python train.py --head_dim=64 --positions="rope" --attn_scale=0.185 --tie_word_embeddings="early" --init_std_down=0.0 --final_lr_fraction=0.0 --batch_tokens=[32768, 65536, 131072]
Each number is 128 + 24 x the weight over its row's rms, rounded and kept within 0 to 255. Layers, rows and columns count from 0. Numbers have three digits each. The size before them is the row's rms in percent of the matrix's.

# k: layer 2 attention key, 256x256, rms 0.102, rows 62-63, columns 128-255
# q: layer 2 attention query, 256x256, rms 0.103, rows 63, columns 128-255
# v: layer 2 attention value, 256x256, rms 0.104, rows 0-50, columns 128-255
# o: layer 2 attention output (transposed), 256x256, rms 0.168, rows 0-50, columns 128-255
k62 105:147146105090135165133142132103133154172122125155108098126132141135085108142086102136151095127125091133151124143127130127102140148164138113175072119126102125140097102107145122141086120137135119127160136139120148096149146103119140144101108080144097147174148126122109115066126119145115118127079147174089126110156113102152164109137136140117110176082090163152133135153096130165112103085120
q63 111:123075125148141126132135144104126150149117136076154134134111150141160131118150113129098111064101107096148141082119133106124088141139088145143136116128160134138115109139144091183142126118093125112168119131169141092090162137147105117195165099146149144111138086155136113142094130160136129105162174099145118107097131149157153148143154123080114092141112103104113128102147135139164147148132
k63 103:115124080112116114126143135135159123135128104095102093077163095139104140136162109175136137101152166104142135149114106138146111116122167137117149127159163157118154148159109153127156172114123126139151116091119128104135153078162094151095102134121140115140134127122100164140119138121161148146102089106143158132161177126071151112136128109140132160175187129138095167137094126129130116089151
v0 092:128154124124156112103130118170132129094186144144097162108154138106127150129143102100123136114110093098110131120158104062079157130156121104135127127130127118129130104105154108138137127109117108138129147128133084166112151180141116139128078112137115114139129152167130137086138136082079104194136175133148133105132110134179131135115175084106097123124138148128183138117139115119105145111112
o0 100:068106147131181111111135126159127151145105103078147182150117160173109076135142137116119121117121165114139136105132115121122112075140103136156087095112115122111169115117130095131111138116131123118095122170144113129132133127113172127096133156099153168109126161105134088123108166148124137151137186135151129147059155124129121125094171168127098150119086140104116121096122145112099143109135
v1 095:131184109138104112150144119108110147144129086135093148135115120132117171156105125143151119128146139101088119083179108112118122134131124139120194100155138099090096154179137098142095113130109142141139116092108085124135111169091151132138121142096179149124118157124132178105114138107138134092169118130163144145142122145159177149117136129142112157126163135148116131095130154143104136107137
o1 097:131189129120127101110158048126144136113089121136104120108124153098145101161145106138103112115160120128152172104123077128119151165148102122113158116106159131147105147084151115104165120127109118150100133110151115153151117109080123128129137133133173151116118122133143098147144128119162098091122115142157116110150113084158116131127132124120148152136132125131155132130138067091139107098146
v2 099:145139150116152182114120168135067124114097085120159073098150110127105142105089104102137132117114151126135115088117113130117154106131183169115081124132136151111136145132120094147123141113136074141143135128090121098131071133129090122073167125114099085108144097128085158139104120121121143157123100145087137105116150125143121154175096142117139112156078148130127131143115085134122111173111
o2 096:126144117130113124132142146142147128121163094124073143100152156136101149134087123113148129165138139122132090117146109124182161123188134156102143138141111078167117123113097150125126101117135089105179091111124096141084145119168101115138152132142107137139111093122160115126108116145110170124141103147155109131132116082205136122121138142173167151135130139133086101135159096141154108131156
v3 101:142111109139151092107127151118092149116156113181158160131137136098098126121116169151084159145135136097115131116121141121111124067113135125092132119164111133138140119136113113109167103150140133112129132129138108094115142152112130128099121133167130145117154110164118124168153081125128121164122156111106173071138129100116147159126117149115116114083128136113130117072115093116116125136178
o3 098:156154114100194157134165084125176129096142148200118157116153091132115115121122139149111155085113132137128112143146107135158110146138116176099126142136130113078124085098129133120143141126119144173131121161139118154122184133119107160108111136105105102138094145109084127176100134097159117122078116115155125146119120133114104141156120137156139123131093159148130112167132149110156104128166
v4 099:132108153163149143166101156119124112107123142124147170135108126145149129105111168140148139087157108148126125084155086160112123142155110103120143103127119105117158158127145117142134141119121104101133154118169152141103119086132163148126137141107091106099140141134096153153124177118131112116131144142161124114156121143144082139135116114154127090074120137126124126138160127145105148121123
o4 094:144092152171108123115134136115095148121147115102124127136115146135128135114090119192112115145125116114118151131118134166184151113157089134140153122133087136100081138117138126130082108137127125172167133133138144145120118129131157098115092109098146088092131093122118155085135167121151132112149171117132128118140119144128141126103091173136117093090135102119086148123142126119085171156132
v5 103:110084110121171166118157128145140131103117151132111162122147149100105130127129146106132122128153158126139140135109176142125112120134136135145128096163149135154145113181174119172122163141105113140130124085070122153124102131113131099136119119120125120099139157177163125114149160156124147168157183139159115122124127133145146077141131144125158184142138112096098123134148117129165163103131
o5 106:173144160139091136153146121143122132128110158114096116122135072075091129136128136148112102132100128158128100146102098137128154168123114129130116115120098165134093113118101106133124130129100141144133129107087115136086105140093138149157111160099152125101154133133144071115130137147117117153117184138151094107112116152105147157161147155128128104146163103106169128172173169097090138144152
v6 101:132113087133104107127127106088149115151102150098113092114160121157145094183125138128166131112148111167170135136151105086148118076136127112137158114151120110117178082136150121117098099119128158086109108109119161133114118111138126123110087089106117113115124166127110116135101095111105117124124127096081166112116093113110109109163160113093147152108134138139144161113176130132122127121106
o6 099:153136136125145153138132160138124151138114107108122109146123090127127131141079157120110103157135127105117138116105112141112112160144124129126131129097142137156121142109138131129088144131129138089124132157115134130124146112126132141098123131153082124173149111123114167163153178108137140139129143158107131135120129124141127126122138130153119111124091096129089159133087153107081144100096
v7 099:160116130132116139130128144125138123099151080168128130144130159130087154144077160149153122115125132124173166113100149168135098153135117131134109133138144107088142110105121156141099098140155133123150150143145084143144126083142156158160124119146076156134113117117139097155139124137165149114087121152085100173167121139124094137112123138176137106153099113123115104153121119139108173113135
o7 098:147156141140145089150139111152100131110108095156155134144135107091112096105162128117154120098137157089108129114119143178100105116189170099125121139111148127098134116085074093184129092155105108114135127084118145141147124159132143142148164134136094121154091124169112160117195099144154122109151108115132107116125140099150117139136123104109131154143130095104139138132116137135152149128122
v8 098:081167102119107151139122106131144104095125086112142139111146091118125113112166083127124173138159103146103174136137110103173170124146109096099111145185126142137113109120093081152139119101108113145141095133124107097117128099153178103178113163112130128147167149151140131074108120117134114091149147134177098097102112114155126119126095084141159119136149113115106166146125169123129074119146
o8 095:134124129067110142131157152125133148113171089111153157118149109163136125175129138167129125165111155128117152109136125120137122150103104096105147148137091109171138132147142122152188117161103146142132135120076121160180169116127144131094202159128118114098186107112098174161116141140150152107119102110150099095121123125125114125111094129151146125154115123130128138114173125117118092127134
v9 098:170110126129137110138136154071141142149146159117139050143113118132131130120096078108104128133128138141119148114092185152117128144156109119137117117152088114105149146110164069114111128103175166144137093159124127141109146103148145112110158167157136096125184108116148163062114157159159170114171148089140120113093124100132154091102112124132134144144127105108116114106124138119152142105124
o9 099:115168152119107080101121148137105075148093132145122119149114153149196122108125134144043185122075138152144106129102137196130159127121181116135112071112130110136106133149111156179122105162123115112131150133151111143143128152109165095143169110131096106118142148121169108105096128137125153107132136135122101127135140147137119140121171082131123112114127147160136113073154139141132157128167
v10 112:095137105132164120139128110095092128191119126085109171135145104171099103144145131110132111112125168159104122110150124069137147149139165125106142148117123143115124124143148129138113133096112119156122122161134134138103146129117138083145115096138150124126116172135146144121108172080102159145135160120159196081117115086120081107113124092153101130094123131130142129071138117113121098118090
o10 100:140129163116111092118106143134137139143129160139109139124091115126139110151137167103159131115112101133176126151139130111130155098120168119113145151130180121159127158108141098191157107119122147161154103124155104185131166145078089096119167138154160064114135144117143141122121125137158127121105116089116145134115141164154087115186104153135124143134113078109143138119130113143189181113099
v11 097:140114115122168175131157118136120155173157143155112077143125121133113140118126135119184091132147097108107122167140107135142135100154131126123134132139139120146143157141096106107100113151106148094130097112119101111096162145082140113116094114114185146175082147152156118142102103117136109147134126113159130134144118137080122118106125116113110105189110156139114115159110165135121164163116
o11 098:136130160166141139111135123118105158131143090131114141112146113141101123141146139134157087145102131186107103065171138133156117128120128095123164084100157110145100122133126114162121149142100128151157147107126132108156099143132121130102098152181129093116126132105121084144129134127112174137116114074138105123108122156117093129166088129116131048076130127136125109128132166122138098111153
v12 097:109155101124071126126136088065130137150120149108144131107128146120133104135162138136113158114133115158164173121124108104163095112136128144114127138145139164108137148079147076147168125136181140137156117119141108112119126136110167093131152117156135103129170138120146123139188137130086095155133079103136083161137093168134143111158153139123172125159121137113137110074109109122099128127127
o12 099:130129181093122096098138100094131130126111116090160115148126156116140133151099149114130108124147161076141151118138097109118154146131057114119141105123118127133165169137138086159093113117160170153131106135116109100126127135086101112157158105088114127119120100125092128133123113130167109150196158119100174137166115119124179174114137132131152144125111141141092169096115145131139096116125
v13 109:110161165127096143147157125161114127133137132116117157121097135130080114102143142121129147103050131131155116141108181164119109111150194109130130096158113138113086141095141104087096118144156168108107106119135148155113135151143117124122148124101123132100099129124159122099111127137114145171133144179151114141169124153162120091149087156133094135145152130133083112120177131124118121137090
o13 093:097098126094120120111158140086129120125120168145143129178127097184177138137148151143147096104106116148132090089155123122120123108175110093130110108140153152109165142150153101139147088123127094095113096153135117138168150164101170123132112107133103099125116113083134173116118116168141079167112104135119108114187140133154142158089115112132137174105112139118117102179146078122085109135130
v14 103:134134102124102163145118093102122150103159097146167140100108111178107155102123114128114133127137144106100124082117137188141114136137139118136126129148150117124123154132132093128127113147136135140104168118172137138122125106160117144159126140116144123122084118113090151119120161129098128114133118136153154132149130136138090091109119170103116183109113144140147123128078135102143183101170
o14 097:126146135116121122119101137101094138099116117197116125142130148134115150155098102136105154143117134104141136128133114191193117171132117120156123141132144117160132113143159141156134141135170109173127126152132135126177158126142118144106138128116128181169118148133165121114118122173176086081119153127167129133104096139117138118145164138049131115105149138127105096135106114166074152136120
v15 105:110121144091139159160163131112079106103156130147158148079142161117107166176117125093116126121126143124102128091137088139106128133175155083101140139123101113129159110103133149145118193112134118125163128129159128076099182142161131114165112077073137085135110152135102140094102124157118105128136155176124157110150119128108126123129174110138079127123137168135171136135111152113144098137124
o15 094:125106131153137089118148153091128158153116142168141133115102133081127138096145109122121120131118145132137093129110111124109127135113112125127147101184101143121129120154159118120127143150101138123108128124118098138126127151160113164170162133133120141164117068104083162167150114143120073147134097144212090120099141162118158149138109091144120111126122128103169119093138118093120141168136
v16 103:161143136092130081123131144118157137125135173132096165146159131131094139118105156123164064107175130122130140198091153152059126142122137124090139186105152092135140129135132108129128125164145103162138124085117110144140087132138142131140110166113126121091125116132108164078109124180128134138128156121115130086154155123098137129110148156084129118138126123104117124138125138153131086087110
o16 097:140148131149169172112160132144137140108147154121121140093134153160139149129146128123129129150156126131135148160089169145125118140097156132142096133043129140052113175090144119145142071131122135131160111113123118131122180138125125159157141090109137169082105132144130098137142141154128122137138120102138150076107102133114122121063132153145142121108157112120114128130142104093107101107131
v17 098:150151120127120123140175135126109141145129121164176130144129119107128124111149156132142130154143121116170142110134174145124089106092136154119104109114159160108107102159142136082138167103098167105090120124130140109135120119102097173139164147162083143110126127105136150148106145154067131127149150143128160112132146131154138130156133184086134155126120172096158117148137119125161147159161
o17 095:124165129117153134081167106122135150161127139156127153148123162101134118132086107119095143137160092104123138083127148090155104172136094105095145148065152162128095126150156108136150123105116152124070096135107152092140120151165183126109158131119173153128149112142130139104127087086127182122134121149128112134096120100107148143163107115122148164125113142123114097118185116127149153179118
v18 096:165131144139115095078132151130123149113168162102087150082145123135108066141153113137110134141111135134109131129163165127084112141086122123128117114112114114144118125144097093132082147140161152142115111097149110150158146075122106149125130164128162153108162159104136140130115107147129124138129135126070103133074142137122167111113105152071197156134133124144115129152115142128126125156157
o18 098:123125082148120093085177148107124151122139111157119181100119150112130125104133111145099141069141111091118132093158150123119078114123087130159079126126143105083085131116151157134106100144184113121167174103150150159139110125072113085138129140165153179173141138132122105125117153128132111091124144149137095128152131150126151149129131138100134129145125109125097139147118120127168135144141
v19 094:098139148138136126111119117129125100108103150125085117135185144137120147133109132109160153106094106144100132166139074128113129186098144092168122128162144134122142146147123110155115095135113102134132138108115145112108126117139151134100083162150120113109115116122088129120128104180123134116181091154106155138123122080110129073152136095131124124129152102112128129125133127161114138151110
o19 096:125158095168135113130109098088134092136086156153111137135095143115139138137135140099153134085170106140105168116130125103164141111124157125086100155138127123164123186153107105158154146158090146108161146121128140096154078109109111157139135138147084122159113140113095169130148202104158171150139122117131144136106134125104115117134121138162125129137146128133138131109123132147100156178110
v20 108:134144138086130151107118120159134159119113139097116090139144176128103136124143166158158146131111104174104164136130100134115087115153107151132147147162104136142170111123133082178103121138166137117100082161108133128141147118109133148130127146151064152103134106094102108131129149153220150107132118071092102171111105136087138098136110177142157135147120107106127118109110133107127150084138
o20 097:129108122192135117127110111107132157136114161161130124127124118086162148124133129163123148126122144143153118076097156086130121092179090120137143134142176172109135113139115151099152125131146131108138123149161122094155116162093122116120144119114113123128154095137100112083131119180130204134119149151131074086098098124066137108046154148111155146155131125149128146136147142165112139107118
v21 101:145140128109122143097090142139167136143101118104101110189112141128120090149129138096123162108134122162078128121164170130148115166114125099091112132162113140138114142108138122155165102134142126135157141179145105109132137116119137151101168168146107144142144145121087123143148120124135142133116110101119176144103120194138146143139114123098066144116168117100130098090169157171131134186154
o21 098:173102115070118134127156153121151122153135140162098076128130113120124123104120109085126176150128132147141172119132154146135138115117127145134121087132163126090133117155126150119153141127115102142131142136118145132105126136128125182079130134140107153158108131153128160106140142151120079091163159108116082171112131154126115109102084078162081145133174142077160126169111129103099123117159
v22 093:115141164100132123128154136081142140152163132120161164137118091137109132143176112097130186157170088130111135119155190097123095152143088100149139161125121142181133122118087143145116148106144133124164121083144146146153136117138170118111120132132168081164141138128165184117145108122148122149117105139152126118129111146173139192161107107122084106091125123114151143121095144149140138090107
o22 093:159135090100113082126138139136116152097120141129163176150105109134139120153137160120126113140117140124135135097135151134138138120143182107113143180099093105135128158076160161113116137025131133120113182123122105151091125158139147148141136146107145131122118114121150160099143145094156117132144086150102130162130178126095135108102119169164129158145109152109121137138147154123121152138092
v23 095:134146124104134159090132141110087144126132191129144093147170101140112143152133099136119128112189122051076155118138132158138136150138116065173120157152146125132140127176110166137096096119151123140131158081155086090172143105095132143098120084112127155127142142166166099120117105156135121115149162129157148160167121154135125099099131116143131120116149102113113146096129117146138193090092
o23 097:104156121116092162158094129092125092146112158110136148108165124126148100126135168116111107191111140123158142115136163182137125117151141062149101141090099112081170087110125142102118152152136104119113122108090115088127163127107135098109110092149147140118101141085121146136108146134112167108171126166165122134117104177118114152153147099124146107127118129141167140128087102145147104157114
v24 102:159158133148141128103126099115139147188121123125138092133161107122118116182104141142127163110105090174143157142123129111155104141094107126164101151103120097105146135094155159095153150124137134117123106167111111134107119141122135121119125099124187129126143135161122088144127126131106144125117079187151113140139182131075122091127114165110114139156144117123114104102141095102137104115104
o24 100:162134166116140148180142085128152128176099125095108153090082139114155173118135157110136107152156134130177158123139137119153125138108100127159116127117124108125134110118145133102177131145085118154091124178128109168120134121091126136117122163112099143132140113137133103089157096151092112145096146173120109148117151101101123122137133131133124151120097193171123156138096122139182176139136
v25 097:123118171138125146124151115115131143148127148149170150143137126156087061132116119149119140083102114122114126138078128104141159128128119137126114133127138137100134148156121106128083137100145182148134144156113125119119115108162150122184114152121096141143122113126144090101163092121108179104158152129138095126173141116104144130091095114131130156164132140109143087178147112102090102082081
o25 096:105149112105119137099145109129141137104118144111088125120094168138117125138120147101159112140125129116123164137125110112136132168107119134115108105147113164145116094097105152138085119093134200138123118133133099130149154142123113104132115103102133115156136144121122164061142134163132125123118093135127094147155107138102119112134135161111123117165188102098134113124134111092138139136153
v26 096:137162116138136130126152074105080155150130149123146148105133161171119110118164156106136080100113154104120095087109159126182131101149114100128132132161122185123143154138132084115098146147110135141124135133124104103109124124072142106155088123155177138114098144100161123166138144142099095114087078126153141128140088149142106119126155160100143151132106145127159137146163127172166135117097
o26 098:141087105153128165092074144141151129100130115153135106133151109154087103135132132143102154120132086131165120121152130122105137119140124146110089119147149145168137132128141092135097132117121141166141115128129130113135148144135133136128175119167141164138147139120157114142113106137125138130116092118118140133141137109103189160092121095107115101144126162149151141111118186137122111120090
v27 100:112141140143080140102147154115163116137138148107128139127144099137131150127139168104133111155085143108185093099133117087098169116143098093140121137119141137123145113163113135119117082132112138097123126122136132146098124118124172125149146174143165118145109116138108148130124108150139097119135089141167100120110109121140130131142101107160177094131082140070095130110135115117110145123123
o27 095:118128132123096144129106119154156191141208149094150121141124118117157136127181086107166125106105154103078090133110139106170188125147120167136129139143136135082135165133138115161142139141127107147101128136069108099116121141099118136149123175124133111105114150139139133094116134126143103078100124135112097138117127127142137125096130135113110152146096148093148120095086145080117131126118
v28 089:148127148160084128128167119141131178158114143149135127136140093118130145119110117131129146127125140145139104158136086103144116116118103153138150139096112123109119178132134121130155131130090130104090077113158156109119149104117112152147089122114134110099089106100112153117120085154094123125146098092128145107123116146093157082127140116083094088106149116097142130185158161097057149090132
o28 099:152167159165138124155131121156132126110128136141124108137124113105160111090156109158143152125080068130137117102131123101117133123127103144110133099106107128124156174102168164121106133159109171156116088109179110105122151147160151110105145141131174140134080112117112131118170146118156135140174081089115096121171110099139123126128076147120144164113112132122137129116105122195084100090121
v29 089:127123119093135105119138112114083124165101160148095184133103137100121138124103124127123100110143128152111097120110128149120128130149110152129123127136136107110095111166137169099101095118100138129151134092122150109119106132121112101147118145114162088092087178126136097096123131133116117149134110122135075128128136152136149171129149127099144121168117126131153087135113159139164129126122
o29 103:116128119143146103112111095130116143108137139080126090122145179135149172133158101138102128118103143108108156139164163109131132128122135130126094127117125124153160129121142150106174132162084127099158131139109130176105119148130149101143115108112169095125150129110108128140160110145149112154136152125166105141144121176104126173089130136136134134124140102146087095120098132116101142148153
v30 096:092148067119171145150100147108099126088132128140116127119157156145165153116140122133129137149118146103131118083134123161179090123091112136123106097164135125139144140122076082182132130148151174158166129129146130140114130124126126135128137114132146140107119109111151181129132135130104104099157139095062179116128099113122145141121131117103096133124149161128137124186115151128129126078148
o30 095:114087119119115134130132143105140132101144174120145125075152142135141107122101135120139122146148123141106138078079115158172121106122127133150132107177107124120141183125141111161163132090126124087153118142173139148128139137128097142079144135157155136076136127113149113149117114119137120166132117143118129140172115100146101136111144123127137124129110137142113145146143162116136187173107
v31 094:142162150111108133138170168133162118162064135157197139146112168108160097149097167095155139119188085157138145135146128179107090100137118164144132125079155076138124124119111140124118132119113176125122107139111143138121106129105091154094131117133159083119146129142166145171137137135103129113150087142119161100084133127124170160126118113159120110101146143137151146151143144133125099143106
o31 102:120126146117160097140097122148172140177139086191119143145149120106115148126124135095118137116134113179116142140116106070157136208134118101150093124143129087100147119122154148136127119105140106173124125092109127108082137192124134155127103127140161140097168148128133191168088084174161143116135137143130152142146119121085131106103086116114114160120103133120122090112137142161121124181149
v32 101:161172135119123119111158107112115099127197125139161132110133107109111112140128083148090145141145100088132112102096086159097126154112148096141153166116174146126160099108076124085121150141145127133142140146150115115127123176163148155099095135154134128124128124121111105144116126139108110112120107162136124161168118117090128135093100132139186104128129137127129098192106109140105165112120
o32 098:108112151151122145161114142099123127142119088165160140127135129101104111156121132136135179124106138111145120106108085140115134115145155137184116136110121113143145104117105124104111110130111098147155114157169162117074104144112185200169142106124152155179130135119118122119109126142147099138165122181133139121133134125142113098145121106168129152129108191115116125150141126104155101153098
v33 108:162122134136114120102094131152142108129094138114099062148159150140163121153119157137096115105134127137130141108141146134104125146128135139116105147156168147111140137125143162139086151143107087089118106122126100135138100115095110131136105149146155164114164119103077172131121111149119135133153120150156140239121102128146151132144148154167136172130154103135117112107156107090110126095147
o33 095:129171083136113090109140132125133157103087129121122051120115142138116140154114098139099135138111120104126086167138104147116095109138101150125131138105159185057094137073124092110123129114095105111116093164135149141173140164178134149116092099179124174125144064139130124143103138122123139140151105122111139127108148127119144083156137105123165118121142135139136117141105147106141123099113
v34 091:105116106106176119115133122090123111195132121147111126123156157109178119118121132115150107171107159153143109098153109123129132147086133103179119126113123173066133167080096137137138154135078159119168121143089123111119134149140133163142098137140139159134104177153122160143150134136123161161114103146108093152100124114136154121119158112125116120132125118143129142154119100136128137053130
o34 094:122153139152139124118166107136146114166167092181081087174160109134117123097128162112129123085169106119136130135145127134082157129115090152112135123118067173110138093147151153080108162129111136131124121106151153158140146121137115120135092142128108124145097117104146178088122101118155171116134138146126135103128084102134092180137133133129104095104146153123100121146141139145111124173111
v35 101:137084137139135145117097146131145147139080100144158123132153085088128155099179121122127177104114146142101130168104130099143168102150141129106107108094096193146109146115133094156136094140131171089115120130118141134107137141088069109144152156157104146115188107100117131134142089120153126130135146123119146131142135146101121120132120117128130081125140124119089124132147180077142112149162
o35 100:130129120151101084129111103141118112140133141118166127130119059139107111158136131118104133138145120082110117100125156124139129106139110143135135142109081130121119136114118123126135116127160159170107101159103153126110140158125124120102096132131123088161086123130116116113103162123151225115173187127117088100130130077076128072147145114131129111061108115141152105127125107132130121139180
v36 099:151116147116100102174106149136158145145135184137130103120134111107139135114130159104133142134159110132135113115106128145129142120106129136119135155114134116159103123149114146122092141126152116148148125111152138123127144116121154145099107146162154131161119137172117128104084131090127154132125094138112138097120127108128119124188139150148121120094079104124139095123119145151145072102092
o36 101:160130074140128131137157183119172115097128118134101138129139121134140116111114137139120137122161145175114144125114106137132170124080191145160150087124139107131117116147140148114070203121137100127100099102143117139110155138166142116174126110104111150108150110148097131139147092106115147097143183043146132102136152169103152112132147166139111119141059106173108136179173124125141154108123
v37 096:142080118140135142136167162060134109142140137140134146148119092161078124105112129122163115141110149114103102118149154152124122163134159100104114128121150143108123089145087123140105131109101081104155170105147158118144115136141140150081124127093161119115150115116141176163055139106053081167079130128150144130157104115158142126133105093097082114112133158124114124147096113118167139109149
o37 096:096120121185144119122086091172139095131171145075158132101141131162159096132135111125130127115150089111176133095113121146150113107134151134123142143113159167104138121097127118130140150129139121120114129097167107125103116134111180130131136096100095110126181117125085152095120102121127131106090117148077108133137119111151090121144141113166169076149168141168177106146112127093133139140144
v38 099:118159135101152134093073101187126129107108132133155121119096142162121107147129127135077100085113115117162119108119117072123142124132158121166148116139084132117105123142126096125116099135120096128116115131091115133091149109164129139141109159143109143130155129064089179166135123115132131142139125104175111147157089119150119105108113131159155126091133118167160086104137142141125114109111
o38 100:081161121120101119175137116128109087154149170109126144132120173150141181103125146173151168127138110151090130175128113122148127138132123111140126120110114116160099146102166099134162139114176102094143132123175130156133165115124117129128138126157154101147124148134127136152177120145153130150129120125108132135138100138091136117098137075146112145116081087115135138106076117107135148120101
v39 094:165176151118131129175096149126116168142163092114122109171155154134105169110125142138150173135125176139139119134079114146105148107127149124113123169140129141090144131140123113115189097108096129158144090082106154099106121113119165153077098095129113125090157144119128125136090117143163113103146163123113146141093148093118133131152107136167144137131130127105149129164121109174084147131088
o39 102:133124120140133070138143146137117116125124137122152147136157131134135157102091126116113120169150131119135126157137106140111125154128140103130112138103122119091113119140136184161125126090090117149138139122099134148143167109167074148131135164139109121103103138114090085132147137122100109094129152147092141058168159105129187135166115101145142124125156152117153122112127131091098157132130
v40 105:104151119110080090139125143111138145109085151081097098138130131111131163126092124112109119137158140149099106129126121102139171133102144105103098129134136147119131116154128163155162141110122106158156132100137113108104131161119129159062155123126132174136125101128146130150179141142160148120154135126114097129079143145069114166125135139131088098121161068159125124091152142138125123140108
o40 100:146114119123140139116138143166170142149150178105176074182103144163136106113109104135133189120117120114132136125094159114157124125131119150144123165119100123120094146159135105112159148087089128113148107141119125144091115145113172141109111121135099132167123157107154124132133121134125187097143118154146140090131100124121160124155138120129107110141117072134146138138168129106114096137123
v41 098:148175133121135124162142153151097129130071085129146130104152121131124115103145086114165131119118124129148103153084127131102152140087164137145099083068150157136078128120151127122077158143151140106129146163113113117129091117141087155117160092150137145153157100117122148118128121184106117120123132119108107120157205144163164128150123134107100151131076140135127143161124129121116108121102
o41 097:116156193126108131123123127179127124083137154140154088130178156133106155130135115157150127104126163116159144115128163118132161123090121081133137120101141091115111104136155119152111126113128119144145110089105137101126139102152122150126129084139109100139187160130139129094129152110063137154164095160149128136157148106113106140106143117172090133107124118132134126147142144131141142131129
v42 106:138111117144109120093103145135095138120123127122152114129141138130162130107097111102156113147172140146142132134130097147120127090094080115033100157152117118115124138122159136134110129103106110129118161174097170136114135121115113146124125140143112180102162151076105132124130155095173150112123152123113109124104120101115168135128133132132104100159119123138119105142105129126123116140084
o42 101:138080137115098129116093122132131147119123119111144123094134091125126191115073117093103130091112133181110131140156137137138115126119114124099102114139132146111108100070130144136097130135122128131121127131172113090128137127135113128116115112122122143053119163110088127122111151136156114113138116136113091161120116132177117145151114094166132135150081075121129131106147108119131134150082
v43 107:105170140138146165105049115081109162147101132124099114103097086119102078116125148204110159105139091109116124118099146111163139147136110141110100103114101121163118117131107101164121097120106127114107152169133143143124136156161130095114184123118125089100102115116144164114144134149123156109164138132151159107120094136146139131095092128138159118121123126107166119121127108109105144115129
o43 108:110180101114119171143123158131122120165105099124089130149163102109114096112115133130115146131133137109099143082149125108132142140155118114147137174117121134116129128079125136194129156089149125087169115176106149128120115127144147104103105133143142111148141132111171112098142104124126111106204189103143099097133155124130104140098112122136112127112165158130095111095132136092122109080126
v44 095:115131171150115134099186103122124143127150111099084121145122133105170118108127118120141093133114114152114136123135137112157159122092161092112171130104121118149119116124137099104155115125106137168101165125143151126112109097126133112116127154104137105129105134106117134148126147119104135159127109180101161115148117082141095104154133100118133149145099134157133139108123117181149130152076
o44 093:144150133127130093129132142142138108116131150131081156151127129165130138106114176182141103141116099110094150179088139115101161130132107135160162121132105141113109112134150149106135080119122054131151135158137163080139143076066135132158104120113107171151096075144124128161136106121108113106131146105146142151126120115164103103120127139124094079102115135142172098151110156113169127104145
v45 102:191131134141140124124119133128121146123084093132118123138157098094146105146127122134128095072182111162098124130113162145144087122125138160122151112126126091135130156127124117121144161124079138111136115083120093172149107161116122126114146115136093112128149134122147131105119115139154093145176146125108140157159139087138140140151118157115140161127149106112123113123155117097174119167141
o45 100:129096109167132130138143129120138144092147113172134103149154140085133119109148144078132133092109138149123134120148126156121106143134162128112130137157166130154141135141151138131155112137116141103146117132116095129161123127143135109119143102128076135102159121098129128127163143129152150106139146102134164103168143051076126118155108162091108151127098150102138147075139137141120121080150
v46 093:103162154097134113098118145093131133104142126147154113152142121129079111120116105107105128140132118156178104098109112115114144072153129185101103111111092120124095102150131197153154092101120091126119130130107099127115102118112142133117144116167113129127114142126108129150150132168128147126156124106139117179136089162106122119160112110128092056170121090142173114113115093158132099115184
o46 101:131120152109128122169134151118136125092106089100114129131089100131122112094145136108114149145158135122144088114141127124123093088092125103165119125150136145060143124109128141140148139125124113131113139172173125101126214135098123128079100107150127147153134119143124122130144125117111167131130124136113140074129114137183081122186135152121131120122122144107103149108155104130136182164171
v47 103:116127131137140119128164104142108180103098153124127161119166116103148088143190112134156094103101141110139133147110164100133138136095145118088152135138101122113115139118151134167083156096131126100159134124104090099102142094111077059140130152148138136153128106099156100135146097076131092114089133157152033073115157189108093102124144075178131154133120129115098086196114171119160118135142
o47 093:083179133135130129138092152145157176126134108145104110143102125134120171125158131104151137165154120157150100152119124138102180137139099140140157153133127103157107144102128096121130101150143125150140145120153140142154141151129128102145131138179097200123132146147150136066110123130150140139131114100088109154124158117122130115139124114117118085122124135122134116112119149187063113149177
v48 106:138128094136109137130104090139125145109114137158125135095162179125163137112091099059128131122086101149135116137127160140154085113146145137127092108185125151148169178116135141152149150147121129129093087141113144151164116127129138132163166129138117127109149140139087094122167124128118159096162088122126095153142140184157141124145142144128125156132148133110106138095122172130139121139148
o48 102:180087121170111144127111113131136091111155105131124140122136155132133150117121155129057117132107107085111135177114140138122118090176116141152114103141092122157125110144113114183150145119188115110139112174128144088183152153152150110174117159151144125114151078100124116090128121114185105141106103111123168160124111126089145156166156085134140133122109125122152118146144144135099096119171
v49 103:132091095140121149093072166152130114127114117101124113101148104146125113157124186116091119130142113207128142138087127093172148096114102132083115128170146116121127127127136104104150123089166126128144119124172106121122127110139131086132114125137106149134183088129146068129121178085124162096129143103129131135105119137145119144100106139130118127107163125145120159124187163132105115162122
o49 101:134112160132138070130170099166102132171092169163066120122097199122155089151117158121110131144146153126099131112196159120156123118128108069122107148118084098166139143096170135164145159161138117140085101135159128101114108127126151127151127097162119149179090142121117112137167144152155102091109179151104114126141128138101108092107130128150152110127109079142113159146127121144143108121131
v50 109:127121083144108121087096123154134128109079130083141103146088123156155136086161159091120130151115163114093134088140125135115135114157152163157134110086124169190137106154141114131137103117119135095097122115119143115154132073141118161148178147113143174104154094087108132151157139160177141115155147071149138156103092117118109075112086141093106143130125067127098159112144176131135121129126
o50 104:156089111141137136108147098121156127136143134084133165178146132161121173145094102154137095097151111091135143121148100108080152104140163134170122110116112157147154104136084120125168136175124098173159130151130149141129160121127102106145124154163106160103098152124178155094117114150132161107156112106101108147129150135147148139131145139117149160118145110141147144128120139101149173142091